{"n_kv_head": 2, "norm": "layernorm", "rope_fraction": 0.25, "attn_scale": 0.125, "init_std_o": 0.0, "seq_len": 256, "steps": 9629}
Each number is 128 + 24 x the weight over its row's rms, rounded and kept within 0 to 255. Layers, rows and columns count from 0. The size above them is the row's rms in percent of the matrix's.

# layer 4 attention key, 128x128, rms 0.0852, rows 24-63, columns 0-63
size [ 80  85  90  79  84  76  77  86  87  83  94  91  78  93  86  81  85  88  96  84  81  85  79  93  76  91  91  76  81  80  81  85  85  84  94  78  83  89  93  94]
[[130 133 120 111 194 129 139 121 162 153  66 152 112 124 144 105  95 168 136  97 126 122 156 118 149 116 184  93  95 116 124 106 112 142 181 142 150 117 182 149 149 160 140 145 129 145 135  83  79 144 128 108 130 107 111 160 152 150 131 119 159 137 154 110]
 [152 124 106 153  89 143 139 128 138 123 126 125 111 170 113 167 147 138 135 172 128 127 145 158 104 108  88 136 137 150 105 133 144 126  97  97  63  93 135  90  80 131 158 116 134 171 116 130 127 146 150 148 118 138 155  85  93 110 144 160 147 130 104 119]
 [135 174  97 100  76 126 146 165 114 118 106 161 130 120 115  89 168 119 124  99 107 128 131 142 145 143 138 101 144 122  69 171 141 128 137  71 128 114 161 137 103 124 183 111 113 119 146 109  94 126 180 169 103 109 128 119 103 104 147  89 103 141 113 147]
 [125 132 130  75 102 148 157 121 129 128 103 106 154 158 154 155 131 140 144 103 140 145 130 119 108 152 116 119 136 106 107 127 151 124 143 172 111 163 114 163 108 140 104 108 133 114 111 110 144  89  58 134 101 111 121 111 168 171 129 128 130 130 133 151]
 [139  90 118 103 138 147 140 109  92 122 144  97 157 142 157 127 111 127 143  88 135 147 137 132 115 166  92 128 107 136 108 134 136 150 111 156 120 179 120 147 136 123 137 124 118 119 119 133 139  96 201 134 163 117 136 144 187 107 111  69 122 134 109 150]
 [119  93 108 130 156 157 103 127  91 167 163 127 147 104 154 166  98 123 112 148 152 129 106 140  70 121 185 147 126 132 162 110 174 135 159 149 141 106 108  90 136 177  84 122 130 128 111 175 131 125 160 110 136 122 105 112 160 112 154 123  95 149  96 144]
 [157 144 169 112 166 131  92 130 113 123 150 112 164 120 151 134  90 166 146 103 132 129 144  90  79 158  79 126  99 137 147 126 121 113 138 148 156 179 141 152 136 123 117 159 169 101 102 164 167  72  98 128  94 139 130 138 131 116 108 143  90 127 142 141]
 [107 118 136 165  89 119 153 147 133 130  90 125 107 132  89 112  90 135 129 132 189 113 168 104  89 147 142 137 161 115 133 166 144 127 123  94 150 119  89 161 159 132  66 132 158 150 112 158 117  96  61 129 147 137 126 102 100 148 134 146  97 159 101 123]
 [102 160 147 102 120 135 126 123  99  98 134 111 135 166 123 122 166 115 138 133 151 131 107 130 141 138  96  69  83 165 142 141 159 132 132 133 115 139 165 136 133  99 121 103 109 110  92 138 160 120  84 168 105 157 153 116 110 134 115 156  92 122 148 128]
 [149 124 119 150 103 117 130 164  95  94 127  99 140 121  98  98 147  81 125 166 121 126 138 140 131 165 122 137 155 125 123 153 141 143  98 117 126 123 123  98 125 152 134  93 104 122 142 184 118 130 154 152 167  98 122 126 122 152 107 136 105 107  83 110]
 [189 133 128 134 134 106  99 135 162 130 119 124 104 136 150  98 102 142 141  98 110 153 142 162 153 118 137 133 129  91 150 106  80 169  80 130 143  72 100 144 158  94 147 141 116 124 141  95  86  89 143 135 126 118 113 123 112 146 124 147 135 106 129 112]
 [106 144 151 177 182 139 106 116 149  99 155 156  95 143  84 105 132 109 136 145  93 112 124 150 123 124 161 130 149 178  71 135  74 135 126 102 121 119 146 109 152 154 130 107  72 150 141 142 130 161 150 146 167 121 135 140 101 107 142 110 114 139 163 122]
 [149 126 124 120 175 134 145 157 106 128 140 107 134 168 108 102 133 127 161 151 111 123 114 106 148  85 156 132 131 152 129 127 124 196 132 155 108 114 140 132 105 132 196 117 157 174 109 145  99 138 139  94 136 110 126 153 133 119 122 112 181  81 109  95]
 [158 118 167 162 142 123 113 113 163 127 155 128 134  81  85 123 123 126  86 153 137 150 118 106 111 131  93 140 142 114 154  92 119 117 129 138 160 130 125 110 169 127 113 149 148  80 147 134 113 123 111 155 140 107 123 144 103 148 118 126 107 118 129 110]
 [115 133 159 141 111 115 126 107 142 164  94 136 119 160 133 164  97  94 153 122 122 121 129  91 107 135 118 102 140 124 134 155 112 115 125  86 139 132 147 154 135 176 127 110 126 148 101 136 142 151 120 142 180 122 140  80  95 155 154 156 143 140 115 113]
 [156 127 119 106 194  71 141 102 154 135 119 104 147 134 123 141 121 106 116 116 143 144 128 107 115 143 168 120  97 129 117 142  70 143 145 129 161 136 142 125 107 128 146 128 139 136 103 123 153 157 132 105 107 159 127 110 173 135  91  81 166 135 126  66]
 [ 80 120 106 154 117 122 136 180 107 109 148 163 100  97 164 115 121 114 117 129 128 108 140 132 179 114 107 133 127 159 153 120  98 125 106 157 138 138 120 133  96 104 103 133 129 139 195 152 134 131 114 102 139 147 133 122 133 132 116 144 147 130 134 154]
 [135 125 137 100 104 127 145 184 111 127 126 139  96 159  98 139 137 130 131 136 101  88 124 126 138 126 141 147 116 132  71 163 122 126 136 119 125 147 124 124  91 157 179 138 128 170  91 141 122 179 133 106 129 143 123 157 133  98 113 112 129  92 118 117]
 [138 114 118 177 115 138 129 124  99  99 120 154 118 156 128 150  89 138 114 107 108 122 114 152 109 123 131 159 150 128 111 124 184 143 113  96 110 129  82 144 129 166 148 122 127 202 148 140 122 130 134  99 108 145 121 134 130 155 138 173 113 130 138 152]
 [105 158 113 120 162 161 168  91 148 127 177 178 116 118 180 148 144 127 114 140  98 151  61 138 147 156 125 157 110 147 142 108 167 106 131  94 118 141 129 113 133 126 148 101 126  76 129 141 169 143 139 146 123 161 116  97 154 149 146  89 105 118 151 123]
 [108 129  95 155 115 110 129  69 118 124 112 160 120 138 157 127 163 131 127 169 144 140 130  98 139 145 114 105 117 136 145 101 125 148 125 141 121 151 123 121 125 101 106 101 102 150 156 131 134 119 190 142 183 148 132 115 174 122  99 143 104 131 152 145]
 [109 154  96 155  83 127 139 121  96 132 117 137 139 140 123 135 159  98 146 123 111 135 173 110 117 146 131 120 155 135 117 128 138 184 132 111  88 111 101  98 109 132 161  99 121 133 144 121  94 131 203 108 160 110 134 127 134  97 131 121 126 102  60 164]
 [148 101 130 140 185 123 113 140 157 113 163 165 110 102 159 135 117 142 116 134  78 135 125 150 122 110 157 128 126 106 142 135  80 150  96 147  96  83 120 112 136 152 160 135 112 189 154 118 121 141 158  84 127 170 139 104 109 130 117 125 125 120 128 129]
 [132 134 105 114 143 109 159 185 145 134 101 136 130 181 159 130  72 119 158  97 111 133 109 109 160  92 127 132 150 136 109 143 130 198 136 137 114 136 146 155 116 147 185 126 148 155 127 118 113 105 101  78 129 145 117 124 170 154 109 130 183 114 101 119]
 [147 137 133 124 150 116 124 162 165  93 126  87 110 174 141 101 174 113 149  84 157 110  98 139 158  99 124 121  90 139 101 122 120  93 116 156 129 174 128 129 138 150 106 130  79 103 137 119 161 148 137 116  96 154 111 145 138 109 128 107 131 126 138 126]
 [152 156 130 126 157  82 108 104 167 121  67 103 137 106 124 113 141 143 129 101 126 147 133 154 110 109  95 135 137 131 138 123  94 123  76 115 151  89 166 156 142 134 104 149 107  69 116  93  98 109 101 160 137  81 135 128 117 145 144 125 139 155 119 119]
 [134  98 120 147 147 175 146 112 131 134 108 103  94 119 114 211 137  80 135 146 140 120 160  95 127 122 122 167 133 162  89 119 116 108 159 104 100 156  90 103 117 123 139 144 132 151 139 136 141 153 104 146 140 166 165 119 126 152  98 143 159 152 124 160]
 [ 92 129 146 129 175 137 104 117 152 123 132 149 110 121 153 152 158 138 132 121 118 104  92 144 114 122 101 104 133 137 144  99  87 151  86  95 107 106 127 137 116 120 144 145 132 170 153  92 172 124  83 140 114 112 149 123 104 152 154 111 111 126 131 146]
 [165 119 142 118 160 130 143 133 120 156 135 101 165 123 102 119 144 109 121 136 139 119 147 110  83 184 151 107 152  99  91 146 101 124 115 145 186 159 113 134 144 113  93 121 146 115  91 143 133 112 152 143 129 123  88 143 146 140 133  87  86 121 135  96]
 [124 108 127 111 108  96 117 156 137 149 135 161 120 130 120 135  42 130 139 126 107 103 111 110 137 155 134 125 159 138  86 169 120 159 128 108 137 135 136  25 138 155 154 134 143 116  96 153 139 150 130 122 145 186 140 119 128 107 115 113 151 135 113 134]
 [129 111 151 183 128 113 142  99 137 123 128 129 109 115 110 114 110 110 107 182  99 142  82 118 164 133 136 145 160 142 131 139 145 102 119  90 150 127 104 157 131 100 157 124 138 181 178 127 124 147 130 111 123 156 118 135  92 156 112 152 135  70 157 121]
 [119 121 159 152 119 137 137 123 118 112 126  91 111  91 105  87 168 145 126 109 175 132 138 137 141 131  85 111 122 153 156 117 137 129 130 122 122 110 148 132 136 144 115 139  93  77 144 119 129 116 138 159 123 148 138 175 149  81 139  99  99 167 155 141]
 [133 111 136  68 121 157  82 124 138 139 149 157 153 120 169 153 106 155  97 135 108 115 141 117 151 158 119 119 100  99 111 154 155 129 120  91 109 158 145  62 161 126 160 107 179 128 136 138 127  95 152 160 122 130 107 144 127 101 151 127  99 136 144 150]
 [174 119 133 100 141 111 104 157 147  99 138 115 160  96 129 139 129  96 138  89 120 121 144 128 152 128 130  90 114 112 133 117 121 140 131 101 151 142 128 120 168 156 100 138 154 106 164 106 105 125 149 112 140 134  94 146 162 119  96 113 136 140 139 167]
 [166 118 180 160 157 141  79  92 135  66 130 111 135 131 130 146 111 108 121 108 140 158 136 107 112 117 143 122 144 119 123 101  75 109 119 141  91 119  88 142 111 101 101 153 117 141 134 131 151  94 136 159 146 179 141 111  82  93 113  94 114 140 153 126]
 [100 156 118  65 162 161 122 151 140 100 133 116 129 103 135 111 124 135 134 149 101 125 120 163  89  80 167 119 116 146 142 100 114 139 161 135 106 152 134 134 117 131 181 133 117 182 168 142 119 113 121 142  75 120 129 124 155 130 136 119 129 127 162 120]
 [158 132 159  86 186 168 177 101 159 148 157 111 154 128 129 126 109 109 132 138 119 151 121 130 127 141 116 155 135 110 125 133 110 101 122 146 153 128  86 167 167 129 127 101 137 153  93 131 116  97 101 160 121 114 127 160 141 131 133  85 111  90 119 142]
 [137 126 149  79 144 142 112 132 164  64 154 136 141 170 121  80 158 109 126  97  74 129 120 120 154 154 120 136  93 166  93 138 119 137 143 112 103 151 158 121 114 162 187 100  91 109 157 142 144 170 124 106 110 138 108 157  97 115 110 142  98  95 143 151]
 [170 142 159  65 116 120 109 121 124 128 182 132 171 144 144  98  60  89 148 101 117 134 144 161  94 155 138 125 111 113 140 146 117 118  89 107 122 105 144 128 151 144 142 142 180 170 136  88 110 108 134 147 144 130 146 149 118 125 143 159 101 138 148 183]
 [110 143  98 124  93 119 147 115 132 139 122 147 162 133 201 110 115 128 131 104 123 110  90 142 193 134  98 132 104 116 117 137 144 158 108 150 111 184 137 164 105 149 174  83 127 168 135 146 139 124 145 106 126 125  94 177 150 131  99 157 131 126 150 145]]
# layer 4 attention query, 128x128, rms 0.0878, rows 25-63, columns 0-63
size [ 84  86  79  84  80  76  85  84  78  90  89  79  95  80  83  77  86  94  81  82  86  78  85  75  91  87  81  80  72  81  89  86  82  91  74  80  84  87  86]
[[ 99 124 130 148  98 124 146 117 109 134 123  79 128 109 136 143 157 113 115 153  85 128 155 124 109 134 151 134 105 190 203  81 136 106 140 122 132 115 142 153 153 155 164 155 119 143 120 156 134 133 111 109 136 153 149 128  89 141  98 141  80 148 113 118]
 [155  79 118 124 116  93 119  82  65 126 124 122 118 172 148 122 139  97 131  97 114 143 141 137  96 109  97  88 129 166 127  73 121 118 100 162  99 120 139 137 102 121 150 119 126 141 126 123 101  87 160 121 137 154 113 125 140  99 139 144 162 182  99 143]
 [103 128 137 153 166 125 131 129 119  97 125 118 111 121 152 122 122 148 137 145 112 153 101 140 120 110 125 160 149  81 145 130 176 125 159 125 125 121 132 117  92  89 102  85 143 135 118 120 104 112 160 129 118  78  54  98 156 142 155 128 166 124 142 110]
 [159 159 123 121 152 117 129  98 164 149 110 118 153 143 140 130 146  99 140  97  98  96 125 128 140 108 195 133 138 138  84 138 145 145 101 157 106 102 146 163 116 149 103  91 130 153 126 107 143 135 146  85 114 123 123 167 115 135 120 125 146  56  92 153]
 [118 132 123  97 124 115 124 129 133 132 134 153 123 103 105 119 138  92 165 119  88 101 104  93 158 133 136 135 137 146  80 112 125 102 155 130 159 115 152 175 167 159 153 160 176 128 114 164 122 124 116 124 131 132 130 130 117 147 156  94 158 114  92  64]
 [143 141 107 132 173 124 111 110 153 110 124 110 158 113 146 130 167 130 146 125 132 163  87 148 163 115 136 131 143 134 105 123 143 133 117 144 136  91  71  92  93 110 147 104 165 161 120  83 134 143 160 143 156  83  82 126 117 147 143 135 146  76 123 151]
 [109  86 119  92  92 121 130 126 107 139 142 140 127 125 121 166 105 136 148 124 118 146 122 141 161 106  73 118 117 130 116 108 149  99 200 120 137 142 147 109 124 133 107 123 151 121  91 145 104 135 165 162 119 136 136 115 140 142 146 157 137 136 184 158]
 [ 96 131 132 129 188 145 116  88 150  89 105 171 157  99 119 118  97 105 137 112  97 157  94 147 158  55  90  89 132 133 116 133 153 107 147 130 174 103 119 129 128 107 117 137 133 143 147 152 164 119 159 124 119 117 113 113 147 158 149 142  79 166 145 126]
 [131 112 110 114 108 114 116 167 140 176 117 113 125 125 149 130 139 110 150 119 123  94 149 106 136 123 158  98 108 136  99 131 137 143 140 110 121  94 114 197 130 124 145  97 126 154 139 154 121 131 184 128 155 136 145  82 136 151 111 127 134 118 110 145]
 [142 143 128 100 101 123 116 143 146 134 110  69 173 146 149 137  75 112 127 114 159 146 151 131 126 149 112 122 109 137 119 111 110 167 140  85 141 131  94  86 148 134 141 151 147 152 146  76 150 133  85 120 163 144 162 114 134 133  64 141 110 129 104 146]
 [144  90 151 147 102 128 131 134 117 112  84 158 122 143 130 129 133 145 158 127 104  90 129 124 123  95 122  67 133 142  58 138 116 159  99 194 157 161 145 162 114 157 134 182  98 117 129 193 129 148 168 143 118 120 163 124 116 125 121 150  84 135 133 144]
 [140 132 140 156 110 153 100 161 109 165 157 106 137 124 144 117 116 153 122 135 148 110 129  81 123 150 157 143 126 160 149 170 126 152 130 147 164 105 129 113 117 146 135 116  97 117 106 119 146 161 109 121 136 119 133 118 131  99 104 146 148 125  90  93]
 [122 127 115 126 167 131 137 100 136 159 118 139 138 141  95 144 104 105 110  91 130  93 122 110 153 150  93  83 136 103  92 146 116 132 137  96 137 154 103 104 140 160 153 135 161 137 154 163 145 149 145 159 149 131 164 140 142 141 109 113  83 118 131 149]
 [105 144 145 155 102 141 170  91 141 135 112 169 117 113 148 150  94 168 139 141 111 120 100 161 124 169 101 183 126 144 177 145 129 119 154 111 142 104 130 109 103 126 122 155  97 109 138 146 113 126 126 183 122 158 148 121 130 120 147 122  95 149 130 151]
 [129 166 136 185 125 101 111 170 115  94 138 166 185 140 107 113  94 157 100 103 126 112 108 145 116 149  96 150 155 124 124 130  82 124 114 123 135  97 120 147 112 150 177  73 129 104 111 110 158 127 128  90 147  95 134 146 148 150 157 131 109 125 146 132]
 [118 147 135 105 131 128 118 134 164 129 105 140 152  99 115 144 122  98 143 139 150 122 157 152 123 108 128 142  90 133 168 126 103 113 136 127  85 170 163 117  87 190 109 148 148 152 108  96 139 164 123  80 121 150 125 182 109 102 107 139 114 115 107 139]
 [111 129  88 184 105 132 127 154  92 158 181 158 129 122 159 123 154 136 106 152 149 109 120 136 117 140 192 168 126 143 102 147 138 128 116 157 140 105  91 144 122 100 129  95 103 105 148 129 130 144 103 109 119 134 119 142 132 104 165 108 158 103 146 141]
 [101 100 109 126 103  92 112 108 117 156 120 109 125 139 117 135 164 110 174 152 148 114 143 137 114 118 150 164 116 149 143 118 143 114 141  78 169 130 122 120 179 124 144 194 102 105 103 149 109 129 151 123 150 128 154  91 100 112 116 157 160 111 115 137]
 [137 137 160 142 153 111  93 127 111 122 112 137 120 113 136 109 126 113 122 154 144 125 131  97 123 104 149 102 156 114 148 117  91  75 129 156 115 123 150 149 129 105 142 147  99 145 115 118 142 139 145 126 159 129 142 113 133 136 135  79 158 137 115  85]
 [130 105 136 163 172 148 128  86 140 103  70 131 164 140 133 125 120 116 142 125 122  73 150 129 129 113  90 133  98 114 128 146  93 140 104 113 108 124 153 146 121 160 107 118 114  98 109 135 178 135 101 128  82 117 146 166 122 147 115 122 104 127 115 150]
 [138 100 139 111 134 139 114 117 124 159  82 117 132 167 131 149 128 112 138 151 109 130 164 138 110 157 147 121 101 155 135 150 120 151 110 121 101 117 185 144 112 137 113 129 135 110 145 133 117 143 109 116  94 138 119 185 131 117  99 141 146 138  91  97]
 [144 144 122 145 101 123 109 150 132  95 115  89 183 150 132 148 117 146 137 140 170  91 151 150 100 162 158 155 141 114 127 125 108 127 142 100 157 151 124 126 147 162 153 144 118 116 146 150 157 169 142  75 170 127 116 102  94 110 107 119 145 106 122 124]
 [122 120 137 165 125 119 128 158 127 161 115 105 132 168 140 150  89 145 171 118 150 135 164 143  99 156 157 157 115 128 113 137 121 120 142 126 151 154 165 109 129 131 114  99  78 140 119  88 106 129 149 107 161 129 109 127 123 140 110 150 178 113 116  77]
 [110 205 141  96 119 101 147  72 177 104 116 155 154 113 128 129 133 102 112  69 121 138 120 141 120  87 124 150 115 127  76 153 104 105 101 189 108 112 108 146 124 122 148 120 111 150 153 103 116 130 130 119 117 146 160 154  97 169 109 135 113 127 142 117]
 [130 172 121 110 114 135 162 136 128 106 133 126 102 140 159 129  81 128 103  80 100 131 126 153 116 115  86 107 142 126 132 111 149 165 105  86 135 126 101 111 114 112 137  91 118 136 141 106  96 120 112 140 169 111 134 110 157 125 106 155  80 119 148 138]
 [112 111 138 119 123 132 165 121 154 132 111 174 117 109 156 142 146 121 109 163 117 178 163 132 112 107 180 149 143 127 187 139 120 109 139 176  88 146 126 152 147 129 109 146 105 148 117 150 116 135 103 148 105 169 172 158 122 126 153 108 106 111 127 165]
 [118 143 133 113 122 112 140 128 105  86 128 105 142 113 123 173 117 170 115 173 124 143 102 127 126  98 171 147 134 149 127 126 127 151 102 126 148 122 163  83 130 137 111 167  80 126 155 117 153 155 139 127 142 128 100  75 110  96 121 161 161 137 148 125]
 [133  95 116 119 148 108 142 154  89 109 121 103 154 123 168 120 103 147  88 115 127 157 118 102 156 100 106 136 141  90  93 127  95 184 123 141 116 113 121 163 124 102 146 103 121 121 137  94 162 157 132 175 137 106 146 140 164 106 139 115 154  91 153 143]
 [173 119 119 150 124 138 127 195 145 113 110 127 119 113 131 127 105  91 139 136 124 151 149 132  96 132 166 137 129 134 117 130 106  86 116 164 149 147  95 166 113 145 180  91 135 117 132 128 108 165 166 125 140 152 121 164 110 147 156  98 110 133 127 108]
 [125  96 112 167 107 115 110 109 135 158 102 149 140 146 141 153 111 119 130 151 175 131 158 113 119 127 124 149  99 125 191 109  67 134 116  84 160 164 100 136 150 124 156 160 121 121 129 135 136 167 115 159 152 158 175 116 124 144 112 112 105 133 156 166]
 [142 143 130  94 161 145 128 126 162  98 127 120 117 136  92 109 163 108 121  72 114  87 112 146 120  80 160  34 151 158  77 130 141 113 106 165 123 145 144 166 116 141 111 140 168 164 146 138 115 122 183  94  84 123 161 160 114 148 123 140 122 134 136 137]
 [165 102 122 111 143 167 124 115 112  94 117 116 114  93 135 127 117 108 160 134 144 153 107  98 148 150 113 130 132 117 137 112 120 123 104 175 139 143 142 146 175 124 149 110 144 131 105 156 118 111 121 140 147 144  94 128 130 128 161 106 120 130 122 129]
 [142 160 136 101 147 114 138 125 169 133  66 138 119 157 109 127  89 119 145  90  98 132  99 160 109 132  92 120 167 110  62 144  92 105 113 163  86 121 130 161 134 126 130  94 120 124 159 123 108 120 135  96 132 131 149 150 127 123 145 146  94 137  92 114]
 [127 144 132 119 122 139 148 172 117  78 134 110 147 128 118 128 126 148 129 131 145 143 100 132 159 116 188 109 136 125 120 124 129 150 115 125 159 130  80 116 117 123 127 144 138 123 115 151 152 132 114 181 140  90 172 129 102 142 129 161  58 133 118 164]
 [143 113 153 155 151 147 153 121  83  95 121 114 138 131 116 117 139 156 147  98 145 106 112 135 106 126  87 138 141  88 140 156 141 163 140 146 106 108 158  72 122 171 146  96 126 128 115 108 189 160 116 146 142  93 109 125 149 125 156 122 156  94 113 136]
 [125 115 131 121 134 111 122 105 106 185 166 124 141 124 150  97 165 127 115 147 161 130 121 102 155 156 153 155 124  81 136 126 133 150 134 115 129 126 118 111 129 117  86 133 124 138 125  91 126 128  87 167 149 150 125 112 123 121 164  92 142  90 157 159]
 [108 157 160 158 168 127 133 101 111 163 123 168 129 133 126 109 161 104 132 119 151 102 111 133 113 124 169 128 122 148 119 181  97 144 104 158 130 103 111 129 125  91 136 160 106 125 163 115 116 135 179 128 126 105 108 112 118 125 123 136 122 123 125 110]
 [123 123 123  87 121 139 155 116 157 130  79  99 114 164 127 111 135 118 161 123 105 134 108 171 158 132  64 142 180 119 134 125 127 159 104 124 115 148 129 138 153 122 122 131 136 135 156 143 130 112 107 141 120 141 101 145 138 131 146 163 137  99 110 162]
 [103 111 117 132 137 140 107 140 158 141 142 137 137 124 158  90 141 104 174 162 158  95 147 125 123  92 172 154  96  83 186 125 102 170 121 138 150 156 126 153 140 104 118 132 153 153  94  87 139 101 115  92 119 136 130 130 153 136 120 105 146 111 148 139]]
# layer 4 attention value, 128x128, rms 0.072, rows 0-12, columns 0-63
size [ 88  96  85  87  90  82  95  80  88  70  89  92  88]
[[142 147 104 185 149 133 119 121 138 135 129 146 139  93  83 109 156 100 142 145 125 140 132 128 118 107 118  96 128 148 141 145 156 172 109  97 160 138 114 157 133 130  82  96 126 141  90 137 134 123 157  89 124 137 120 125 110  93 166 102 143 136 169 135]
 [140 135 150 117 109 119 135 131 123 110 165 124  89 163 118 169 110 126 115 105 118 143 155 113 113 180 150 109 136  98 123 152 138 171 101 136 136 167 177 147 129 137 150  87 129 180 105 120 121 107 125 135 156  99 111 150 157 104 117 143 144 127 154 130]
 [139 164 150 115 130 110 158 171 130 156 217 140 139 121 100 166 133 105 125 187 191 131 163 115 117 143 137 140  87 147 129 122 144 131  92 110 110 142 111 117 170 135 118 112 128 173 107 102 159 136 124 138  58 107 130  88 141 105 109 106 123 132 105 162]
 [ 92 159 123 136 111 124 107  96 113  84 121 103 138 100  89  95 135  87 132 119  96 130 112 144 120 138 161 164 147 133 123 129  99 128 121 143 133 104 126 124 109 137 152 141  95  91 123  75 110 110 167  83 169 100 129 170 124 148 130 130 172 110 130 113]
 [154 119 159 121  57 139 140 115 156 114 197 144 141  81 110 118 176  94 131 136  92 120 116 102 159 119 140  88  98 142 134  87 174 129 132 137 104 152 121 148 153 125 146 101 117 152 100 112 118 106 118 111 136 118 101 125 107 146  94 151 104  90 149 108]
 [100 141 101 115 109 164 135 142  69 153 101 166 114 135 178 161 115 117 167 134 140 100 150 138  93 108 105 111 147 115  85 116 133 148 125 148 112 107 140 121  96  73 124 113  88 143 125 103 123 165  97 154 156 163 145 155 143 129 145 142 129  98 151 168]
 [177 128 132 172 101 109 107 141 164 116 154 144 160 118  84 180 137 166 121 134 129 134  92 128 134 136 114 133 121 148 116 130 127 146 130 105 125 133 143 124 107  96 125 111  85 113  93 142  65 104 166 118 118 120 141 161 133 115 162 119 180 139 129 104]
 [100 121  84 123  98 117 117 184 121 105 139 116 108 102 132 185 120 155 144 118 152  77 178 101 128 149 128  68 138 128 121 134 127 112 105 168 133 175 155 119 137 130 156  99 131 140 118 116 118 118 118 143 126 138  79 134 169 123 122 128 147  97 138 152]
 [134 144 127 112 108 165 139 109 143  88 148 111  95  96 103 120 147 108 153  99 102  89 114 127 129 112 130  86 178 113 125 135 138 115 153 125 122  90 144 121 116  84 120  78 129 157 102 107 155 119 147 125 144 117  83 133 115 159 108 169 137 129 142 140]
 [125 133 105 144 172 117 152 120 119 180 203 124  99 120 106 160 108 153 140 115 100 145 173 166 154  94 107 171 119 155 102 143 143  97 125 152 112 141 141 149 122 103 100 114 131 132 117 130 113 134  91 106 129 138 108 122  92 155 154 111 152 113 156 146]
 [129 141 108 117 125 118 127 130 112 100 130 160 119 111 156 160  90 128 179 122 103 119 169 115 173 118  99 101 106 125 149 112 116 165 121 123  94 165 155 110 116  85 122 101 100 158 134 106 130  97 108 177 148 118  86  87 135 141 152 148 121 154 139 123]
 [133 157 146 115 144 158 143 162 113 146 160 116 156 124 104 127 126 107 130 157 138 128 126 119 111  88 125 135 169 152 104 149 154 125 141  94 122 152  64  87 144 118 131 119  88 139 177 145 162 131  99 162  87 133 127 111 125 169 134 149 133 146 128 117]
 [ 97  77 141 111 143 139 106 110 116  64 127 138 131 105 105  87  88 107 140 107 118 144 106 146 127 144 123 139 117 124 187  85 136 101 125 172 153 136 132 156 107 146 124 123 153 121 139 100 157  94 114 145 160 103 116 109 132 122 119 129 104 176 145 131]]
# layer 4 attention output (transposed), 128x128, rms 0.0681, rows 0-12, columns 0-63
size [ 91  97  84  81  86  85  96  77  92  70  98  89  93]
[[120 103 125 114 119 124 143 132 140 152 114 137 148 158 137 138  97 143 180 164 128 164 125 133 101 120 141 135 131 137 157 120 111  95 193 170  85 131 124  91 164 144 165 123 132 141  98 167 178 124 128 124 144 134 139 125 123 179 112 115 140 141 137 119]
 [ 62 125 138 145 157  90 128 123 145 131 152 103 149 109 173  77 129 113  75 137 134 147 125 106 106 104 105 130 103 133 136 158 158  99 137 102 131 142 108 112  62 179 113 136 156 123 130 153 103 116 126 107 152 126 144  93 129 172 106 115  92 188 152 174]
 [141  99 143 132 101 122 159 146 109 103 176 135  77 105  86 138 168 165 132 169 153 109 146 150 167 102 156 132  91 124 157 118 116 147  78 121 131 132 135 109  97 128 141 150 104 148 116 125 120 106 148  83 181  92  91 120 137 114 128 109 149 149 155 101]
 [155 112  93 142 131 133 106 171 134 133 147 139 134 133  88  80 129 117 158 116 113 124 115 112 120 103 109 102 120 118 136  94 133  86 176 147 120 118  99 145 126  85 127 142 147 138 137 148 171 157 104 158 134 159 137 114 123 169 168 119 120 141 154 132]
 [149 133 100 131 112 145 117 119 123  94 108  96 142 139 113  75 111 148  95 150 158 138 143 101  98 142 107 131 109 117 139 132 141 141 127 131 108 145 174 138 110 159 138 130 132 128 159 152 149 102 144  60 139 129 130 126 142 158 136 113 136 207 151 130]
 [141 146 161 108 114 119 120  89 114 157  93 104 148 121 107 149  93 111 142  74 114  70  96 129 110 149 107 117 153 136 114 126  93  64  96 107 150 153 136 129 134 111 153 148 136 132 133 143 143 109 151 179 149 130 162 123 139 129 129 172 106 124 115 113]
 [138 146 126 102  92 120 125 149 129 124 146 173 111 144 136 111 138 113 207 133 128 151 128 114 108 120 123 108 110 127 132 143 162 132 134 127 124 142 115 139 125 136 159  75 144 112 141 132 159 128 123 159 113 150 164 111 161 179 105 137 109 168 160 152]
 [144 123 119  97 144 111 155  77 100 133 105 115 116 128 108 123 134 128 160 149 152  89 161 121 111 114 131 152  87 124 123  93 129 111  88  83 131 138 112 148 124 129 106 164 133 149 105 157 135  89 142 165 166 139 175 123 105 149 109 146  73 120 142 136]
 [163 129 127 156 121 123 133 114 111 126 127 161 116 129 113  91  94 115 106 103 143 121  99  61 109 162 102 121 133 181 104 160 165  73 167 164 107 102 116 161  99 131  76 151  96 155 118 140 128 116 131 120  93 147 159 152 125 156 134 153 100 131 122 161]
 [147 129 140  92 105 170 150 118 107 113  80 122 138  85 124 131 145 107 166 114 132 146 114 107 129 109 140  95 102 125 127 123  81 148 125 129 121 108 137 146 120  97 149 152 146  95 149 153 150 141 150 135 123 121 159 188 138 134 121  64 111 153 127 124]
 [143 121  95 134  85 107 116 142 134 124 190 104 157 107 111 124 124 123  66 119 145 126 101 120 103 171 133 153 144 173 109 132 109  96 120 108 150 136 128 127 130 126 106 135  90  99 127 139 130 116 118 135 141 164 138 108 135 165 108 176 136 135 130 165]
 [155 156 147 126 109 142 109 117 129  58 138 111 125  93 125 208 150 126  91 129 133 102  86 144 181 139 131 117 122 128 114 126 130 140  98 141 139 131 186 123 116  93 116 138  93 140 127 123 134 104 128 110 120  95 117 122 134 117 134 125 131 139 106 109]
 [131 108  89 156 114 123 127 145 141 106 143 118 176 117 132  95 140 117 102 156 170 155 154 142 160 117 154 178 139 127 130 112  90 130 112 127 125  90 141 127 128 132 126 125 114 145 108 117 136 187 122 103 138 139 108 107 102  92 127  90 147 119 137 123]]